Part of a small language model's weights: 11 layers.
Each number is 128 + 24 x the weight over its row's rms, rounded and kept within 0 to 255. Layers, rows and columns count from 0. The size above them is the row's rms in percent of the matrix's.

# layer 3 MLP down (transposed), 256x64, rms 0.115, rows 189-213, columns 0-63
size [104  70 116  80  92  89 112 116 100 108  93  16  94 127  99 105  87 109 114 106 104  99 120 121 112]
[[139  99 146 131 139 143 157 121 127 131 134 136  78  95 134 163 161 116 170 125 120 128 137 127 101 142 134 153 165 115 115  86 134 119  73 131  98 158  85 113 127 148 125 123  62 161 112 140 142 110 160 124 162 152 150 110 111 111 120 113 133 127 103 175]
 [145  97 177 141 137  97 106 119 152 118  79  87 128 115 134 152 118 131  86 163 115 139 143 150 116 153 128 180 126 168 150 165 143 135 132 121  97 116 146 132 139 120 145 108 106  95 128 156 128 106 150 102  65 167 111 147 127 124 139 131 145  93 139 144]
 [107 118 154 167 141  77 108 104 126 135 159 102 136 159 160 125  89 123 128 159 116 122 145 150 113  84 142 125  97 142 127 127 140  83 138 126  82 130 118 110 125  93 138  81 123 130 105 139 141  96 138 156 175 171 130 144 139 116 154 167 133  97 154 115]
 [113  99  98 106 110 144 142  74 112 146 115 147  98 107 134 143 184 159 139 138 137 117  91 153 125 134 134 162 141 147 125 104 143 143 134  85 129 144 139 123  98  91 134 130 146 125  86 147 120 130 119 128 171 101 136 176 192 127  93 119 128 146 110 152]
 [ 95 117 128 103 148  92 142 109 126 171 130 121 143 139 147 137 132 139 139 131 121 132 103 129 119 124 156  96 121 138  96 102 134 195 170 138  84 122 120 149 191 116 114 143 118 118 135 147 154 141  89 130 122 141 125 147 118 140 125 109 152 132 106  47]
 [147 124 132 170 153  85 113 100 146 101  94 145 126 142 167 101 174 104  94 113 129 135 117 157 137  97 125 129 141 126 133  99 125 142 156 110  82 120  79 135 156 134 178 126 176 145 125 139 117 109 104 139 160 128 142 138 165 116 135  87 136 103 130 102]
 [128 107  98  95 119 125  87  98 103 151 121 113 114 132 121 143 172 161 156 136  70 118 145 136 149 103 135 117 107 124 165 150 121 122  72 121 135 147 141 121 151 134  93 177 142 149 133 119 151  90 157 152 107 107 161  99 121 115 114 170 145 116 140 158]
 [129 108 109 118 120 115 129 121 112 143 113  95 105 119 124 158  91 107  77 102 194 135  95 184 136 105 128 109 132 147 121 169 102 127 132 134 127 125 144 152 151 176 110 109 144  83 132 128  98 135 128 150 121 141 119 130 114 131 166 166 107 141 181 123]
 [ 89 123 138 138 144 114 109 117 140 149 126 129 103 177 108 134 110 121  74 102 151 147 140 133 132 157 162 115 160 108 128 155 137 106  87 132 103 155 111 125 159 130 167  87 137 134 137 121 117 104  65 142 127 124 117 144  84 154 135 164 178 106 110 139]
 [124 120 134 155 122 137 120 113 103 140 104 110 141 112 135 127 141 112 150 126 139  92 134 153  68 136  99 140 171 133 104 182 127 147 139 144  96 131 163 167 107 146 142 154  64 147 128  96 127 113 101 127 189 110 124 118 101 141 141 105 129 116 152  89]
 [148 146 180 101 131  80 134 117 119 122 122 147  98 122 151 136 180 160  93 104 155  74  95 112 129 136 133 125 151  91 158 108 100 123 134 156 126 108 148 149 132 122 134  95  98 143 101 122 121 127 139 109 121 107 130 121 149 156 126  98 170 123 161 177]
 [123 104 116 114 131 112 128 116  93 200 107 137 131 134 129 112 152 140 148 135 154 149 129 158 113 155 120 121 116  93 115 134  85  78 157  98 170  88 152 137 138 167 176 128 117 135 154 129 132 153 102 137 131 123 114 113 134 114 157 148 115 132  72  95]
 [141 124  95 107 142 153 146 133 178  98 169 131 131 159 131  87 135  82 139 133 136 101 122 104 147 106  95  99 141 139 102 128 125 131 116 163 116 132 100 117 166 117 133  94 156 161 102 177 124  99 160 120 104 160  89 168 127 123 134 136 136  95 129 152]
 [122 160 127 113  80 148 131 127 124 160 127 137  94 107 110 135 138 118 107 156 126 152 100 138 145 173 120 134 112 131 120 118 112 112  53 117 132 117 142 157 133 145  87 141 143 119 123 133 162 139 152 172  92 124 151  99 148  71 141 125 188 133 138 112]
 [121 108 140 104 161 161 123 154 142 110 124  80 152  79  95 121 145 129  96 167 166  90 142 123 121 145 143 138  74 128 106 138 134 131 114 130 181 107 108 152 153 121 119 129  91 158 142 130 111 100 134 170 120 170 133 139  91 164 133 129 119 128 113 120]
 [ 97 108 160  83  93 141 152 116 133 145 118 117 102 148 132 108 113 134 103 101 142 100 169  99 105 148 119 144 111 137 191 128  93 114 143 167 148 117 133 123 167 145 138 166 138 140 119  96 135 142 161 131  82 125 183  91 122 120 126 135 110 140 121 102]
 [ 90 148  53 138 140 100 142 145 132  61 106 104 116 107 140 103 176 130 122 135 107 141 144 172 138 126 121 142 125 124 142 169 122 111 101 113 117 108 147 124 110 118 139 135 171 174 149 125 122 137 135 168 132 107  95 106 158 105 129 136 138 107 149 126]
 [162 163 157 115 134 118 113 149 124 130 125 123 141 114 112 131 111 145 132 147 144 143  84 139 181 123 107 111 109 104 172 129 134 152  94 107 134 128 137 118 127 141 150 140  62 100 100 137 170 104 166 155 108 166 134 142  87 162 147 105 150  94  96 128]
 [117 150 141 112 105  94  96 150 144 177 139 127 112 146 127  59 147 133 120 142 154  76 138 168 156 160 154 163 128 136 138 131 117 137 179 104 111 113 144 120 105 134 126 122 142 128 140 126 156  98 135 127 133 141 123  96 117 102 126  95 149 111  79  88]
 [115 152 142 145 117 123 123 129 138 138 143 133 121 120 161 124 123 147  94 170 107 185 128 155 155 107 119 146 141 144 126  95 116 125 129  82 134 104 120 111  97 150 130 173 174  97 152 111  94  64 134 117 110 100 125 107 155 135 136  60 135 136 130 131]
 [129 124 143 116 146 126 103 134 145 117 122 124 129 166 125 166 140 143  59 157 101 135 124 135 120 115 157 111 131  91 113  87 145 148 130 157 113 171  98 111 161 118 121  91 124 114 143 124 101 151 120  98 145 177  85 167 121 172 117 136 105 137 170 115]
 [106 149 130 131 145 115 125 101 127 144 103  84 137 121 143 134 159 126 101 133  54 153 152 107 140 160 127 151 166 118 108  78 176 114 123 109 157 162 138 103 161 106 104 125 178 107 152 145 159 137 136 137 122 108 141 133 112  97 149 140 129  96 110 127]
 [146 133 116 128 119  91 113 130 119 114 139 149 147 160 135 107 121 102 135 141 116 132 172 118 131 112 131 142 121 152 114 179  64 151 174 133 152 108 154 133 142 110 103 177 123 158  97 157 117  97 169 120 120 147 102 113 128 125 104 118  92  82 101 163]
 [118 137  84 148  74 149 102 132 117 117 135  93 106 144 137 129 100 111  41 159 115 114 124 133 126 123 113 141 165 122 135 165 192 145 129 113 150 161 132 152 145 137 141 143 129 147 148 141 117 140 129 118 131 118 126 169 136  85 112  99 106 148 118 129]
 [124  98 126  93 149 103 108 134 167 138 124 131 157 152 114 110 114  72 198 161 116 144 123 121 137 156 126  83 152 129 117 121 116 128 115 128  95 120 136 104 163 127 161 104 141 129 100 121 126 130 125 118 147 116 131  72 178 138 106 135 164 135 126 172]]
# layer 3 MLP up, 256x64, rms 0.169, rows 190-213, columns 0-63
size [104  93 116 107 100 105  98 105 102  94  79  98 104  94 103  96 102  89 101  82  85  97  92 105]
[[161 132 159 124 107 143 129 101 169 159 142 105 122 115 128 116 123 104 123 155 120 105 100 134 133 151 181 109 130 102 126  98 121 130 144 128 152 141 147 174  98 110 156  64 133 118 104  94  68 127 103 137 103 135  99 151 151 151 171 147 128 135 145 118]
 [153 129 113 112  85 131 142 126 132 139 106 173 158 138  87 122 151 128 109 184 103 129  97  87  91 120 147 123 108 133  94 144 107 125 139 164 130  79 141 121  96 101 130 174 162 137  93 135 156 106 151 139 143 115 124 126 146 138  98 168 119 128 119 163]
 [149 103 143 115  89  89 130  78 132 129 116 104 139  97 123 100 134 158 146 109 153 137 161 114 128 148  83 170 123 154 159 166 117 126 154 134 155 155 129 133 160 136 133 154 157 160 133 155 106 161 109 139  90 106 108  82 115 140 100 109 115 102 108 146]
 [116 140  91 122 103 126 128 147 106 163 100 135 140 120 101 140 104  89 118 119 133 133 137 113 124 138 167 146 160 135 183 108 149  59 163 124 144 170 137 126 117 112 153 149 110 154  99 139 138 119 145 166 140  87 118 128 133 105 124 106 121  88 110 179]
 [125  85 128 118  76 133 115  67  87 160 130 130 127 156 103 138  96 152 117 116 102 174 107  93 106 130 112 144 168 169 119 152 145 126  93 140 150 161 181 116 135 159 123 131 149 132 130 151 141 117 108 144 105  97 134 132 149 139 143 144 133 134 103 148]
 [119 120 166  96 110 163 116 161 111 127  94 129 116 154 126  99 175 110 119 137 160 158 129 114 157 101 144  95  74 120 155  94 142 117 148 118 178 149 101 152 147 146 154 120 101 146 159 102 122 143 133 118 148  97  89 122  89 111 144 117 116 112 126 152]
 [ 95 133 114 148 139 128 135 128 120 117 131 130 127 138 151 127 132 144 143 141 120  97 156 105  83 151 140 150  95 132 124 105 137 133 148  76 139 159 149  83 111 125 141 152 180 171 151 169 124 152  86  96  95 122  85 121 121 129  70 167 131 135 111 141]
 [125 110 160  91 151 142 144 128 166 106 151 111 166 122 129 100 142 150 190 142  81 142  98  71 126 133 148 134 137 136 116 153 139  87 145  92 110 106 134 118 108 152 109 105 174 143 135 136 161 152 118 135  95 124 146 119 126  92 147 159 125 106 125 144]
 [102 129 123 122 120 122 138 129 110 158 136 131 178  85 172  79 148 148 126 127 130 146  90 121  97 116 177 146 119 109 126 171 119  80 145 102 158  69 117 154 125 147 162 145 125 135 124 129 132 138 113 133  93 126 139  88  95 133 171 123 142 118 136 117]
 [ 91  95 140 155 137 138 118  88 112 149  76 149 178 116 120 127 160 116 176 150 138 153 147 118 130  72 135  94 110 156 128  82 117 126 140  85 123 132 118 109 146 123 103 111 108 130 115 158 136 148 163 141 122 154 117 149 129 147 163 119 103 123 118 164]
 [ 54 132 118 113 116 145 114 163 118 167 102 120 149 140 138 163 143 168 187 101 126 141 132 179 124 131 145 141 133 100 134 100  98 107 157 133 130 111 134 154 132 125 154 135 149 165 110 108  98 116 111  99 161 111 138 119 128  99 121 146 106 150 108  94]
 [139 135 152 148  98  98  80 121 111 102 118 164 103 130 127 141 126 139 156 185 122 170 100 136 110 126 157 110 161 108 101 119 136 164 153 120 131 123 114 134 139 139 134 174 139 139 168 134 111 122  99 110 149 109  92  80 128 146 118 149 121 139  64 141]
 [177  88 156 137 138 126 136 113 106  72  96 123 163 132 106 148 135 142 129 165 109 108 165 160 178 103 141 141 149  98 156 105 112 139 164 111 117 118 124 131 111 143 129 123 117 129 109 109  90 123  88 117 172 167 114 150  79 140 121 138 121 125 121 142]
 [121 108 132 124 123 112 133  89 101 137 155 124 158 138 162 137 101 115 180 130 147 101 134 126 116 110 126 169 155 133 125 118 101 148 137 139 142 178 117 129 101 132 172 153 101 103 109  86 138 108 122 138 122  80 142  87 152  77 110 152 143 114 147 178]
 [102  93 167 136 117 131 115 133  94 105 142 130  72 103 131 128 116 128 160 152 114 145 158 110 128  90 133 115 132 155 129 136  88 133 179 154 114 104  75 157 158 157 158 118 121 103 133 147 149 131 102 125 160 171  98 169 142 134 134 111 114  98 143 129]
 [190 117  98 161 144 165 143  85 117 161 134  99 153 117 120  77 135 133 121 143 128 154 122  67 131 168 142  93 151 110  98 103 123 138 156 120 122 102 118 130 162 150 132 112 111 133 127 127 130 161 151  88 133 176  98 121 141 143 139 134 129 112 115 142]
 [ 83 121  97 115  88 150 145 155 143 157 119  95 145 143 131 138 142 109 134 133 127  71 125 103 104 115 116 137 108 147  77 157 135 146 209 139 130 151 147 106 128  99 168 106 151 128 142 105 129 121 125 116  99 112 135 134 173 103 129 146 127 122 157 113]
 [121 116 122  83 147 108 153 117 152 126 128 125  92 177 110 157 127 143 140 123 146 117 151 158 107 160 123 131 122 176  91 111 131  94 105  91 157 174 131 158  86 119 137 143 125 125 129 131 146 134 132  87 134 170 108 146 125  71 163 157 104 115 123 132]
 [100 145 146  94 126 103 147 116 132 131 138  79 141 134  78 152 103 135 144 118  89 163 135 143 157 136 111 151 101 147 168 126 112 112 143  98 149 119  90 176  75 114 113 154 140 144 154 116 100 155 130 103 164 132 101 159 123 104 134 119 114 122 112 167]
 [108 106 105 140  84 101 149  93 115 116 108 127 172 107 184 112  88 155 153 135 179 121  98  87 134 119 157 158 131 130 147 108 125 139 133 128 139  92 169 166 143 126 120 151  99 122 130 146 147 138 120 153  91 105 154 139 153 120 127 134 116  94 118 157]
 [162  98  90 108  92 122 100 151 123 127 133 148 152 104 142 146 111 115 161 110 186 128 146 144 165 133  93 155 116 135 125 163 117 140  66 157 159 109 155 125  74 117 150 162 124 131 106 141 124 119 119 131 145 118 135 126 141 121  98 133  92 169 146 112]
 [111 115 141 130 160 142 147 171 134 129  81 109 187 102 104 147 109 113 142  86 131 133 129 114 176 128 112 142 150 110 126 120 168 115 132 121 136 166 138 128 117 161 172  82 109 127 132 101  85 109  98 113 130 121  98 132 146  90 133 167 142 124 156 140]
 [ 96  84 111 114  86  84 103 113 132 153 163 151 130 118 154 108 105 153 150 127 182  91 128 163  86 130 162 142 109 132 139 124 123 154 121 101 125 119 121 138 161 147 124 132 144  92 157 115 125  96 115 119 108 148 132 116 170 128 145 169 168 130 126  93]
 [126 109 161  88 139  97 188 158 144 143 120 125 126 161 130  87 109 134 150 133 156 122 117 100 122 125 137 103 108 133 103 146 108 128 128 102 126 145 114 153 158 125 151 168 126 141 181 104 137  76 128 116 168 110 133 120 157 123  64 139 102 110 136 131]]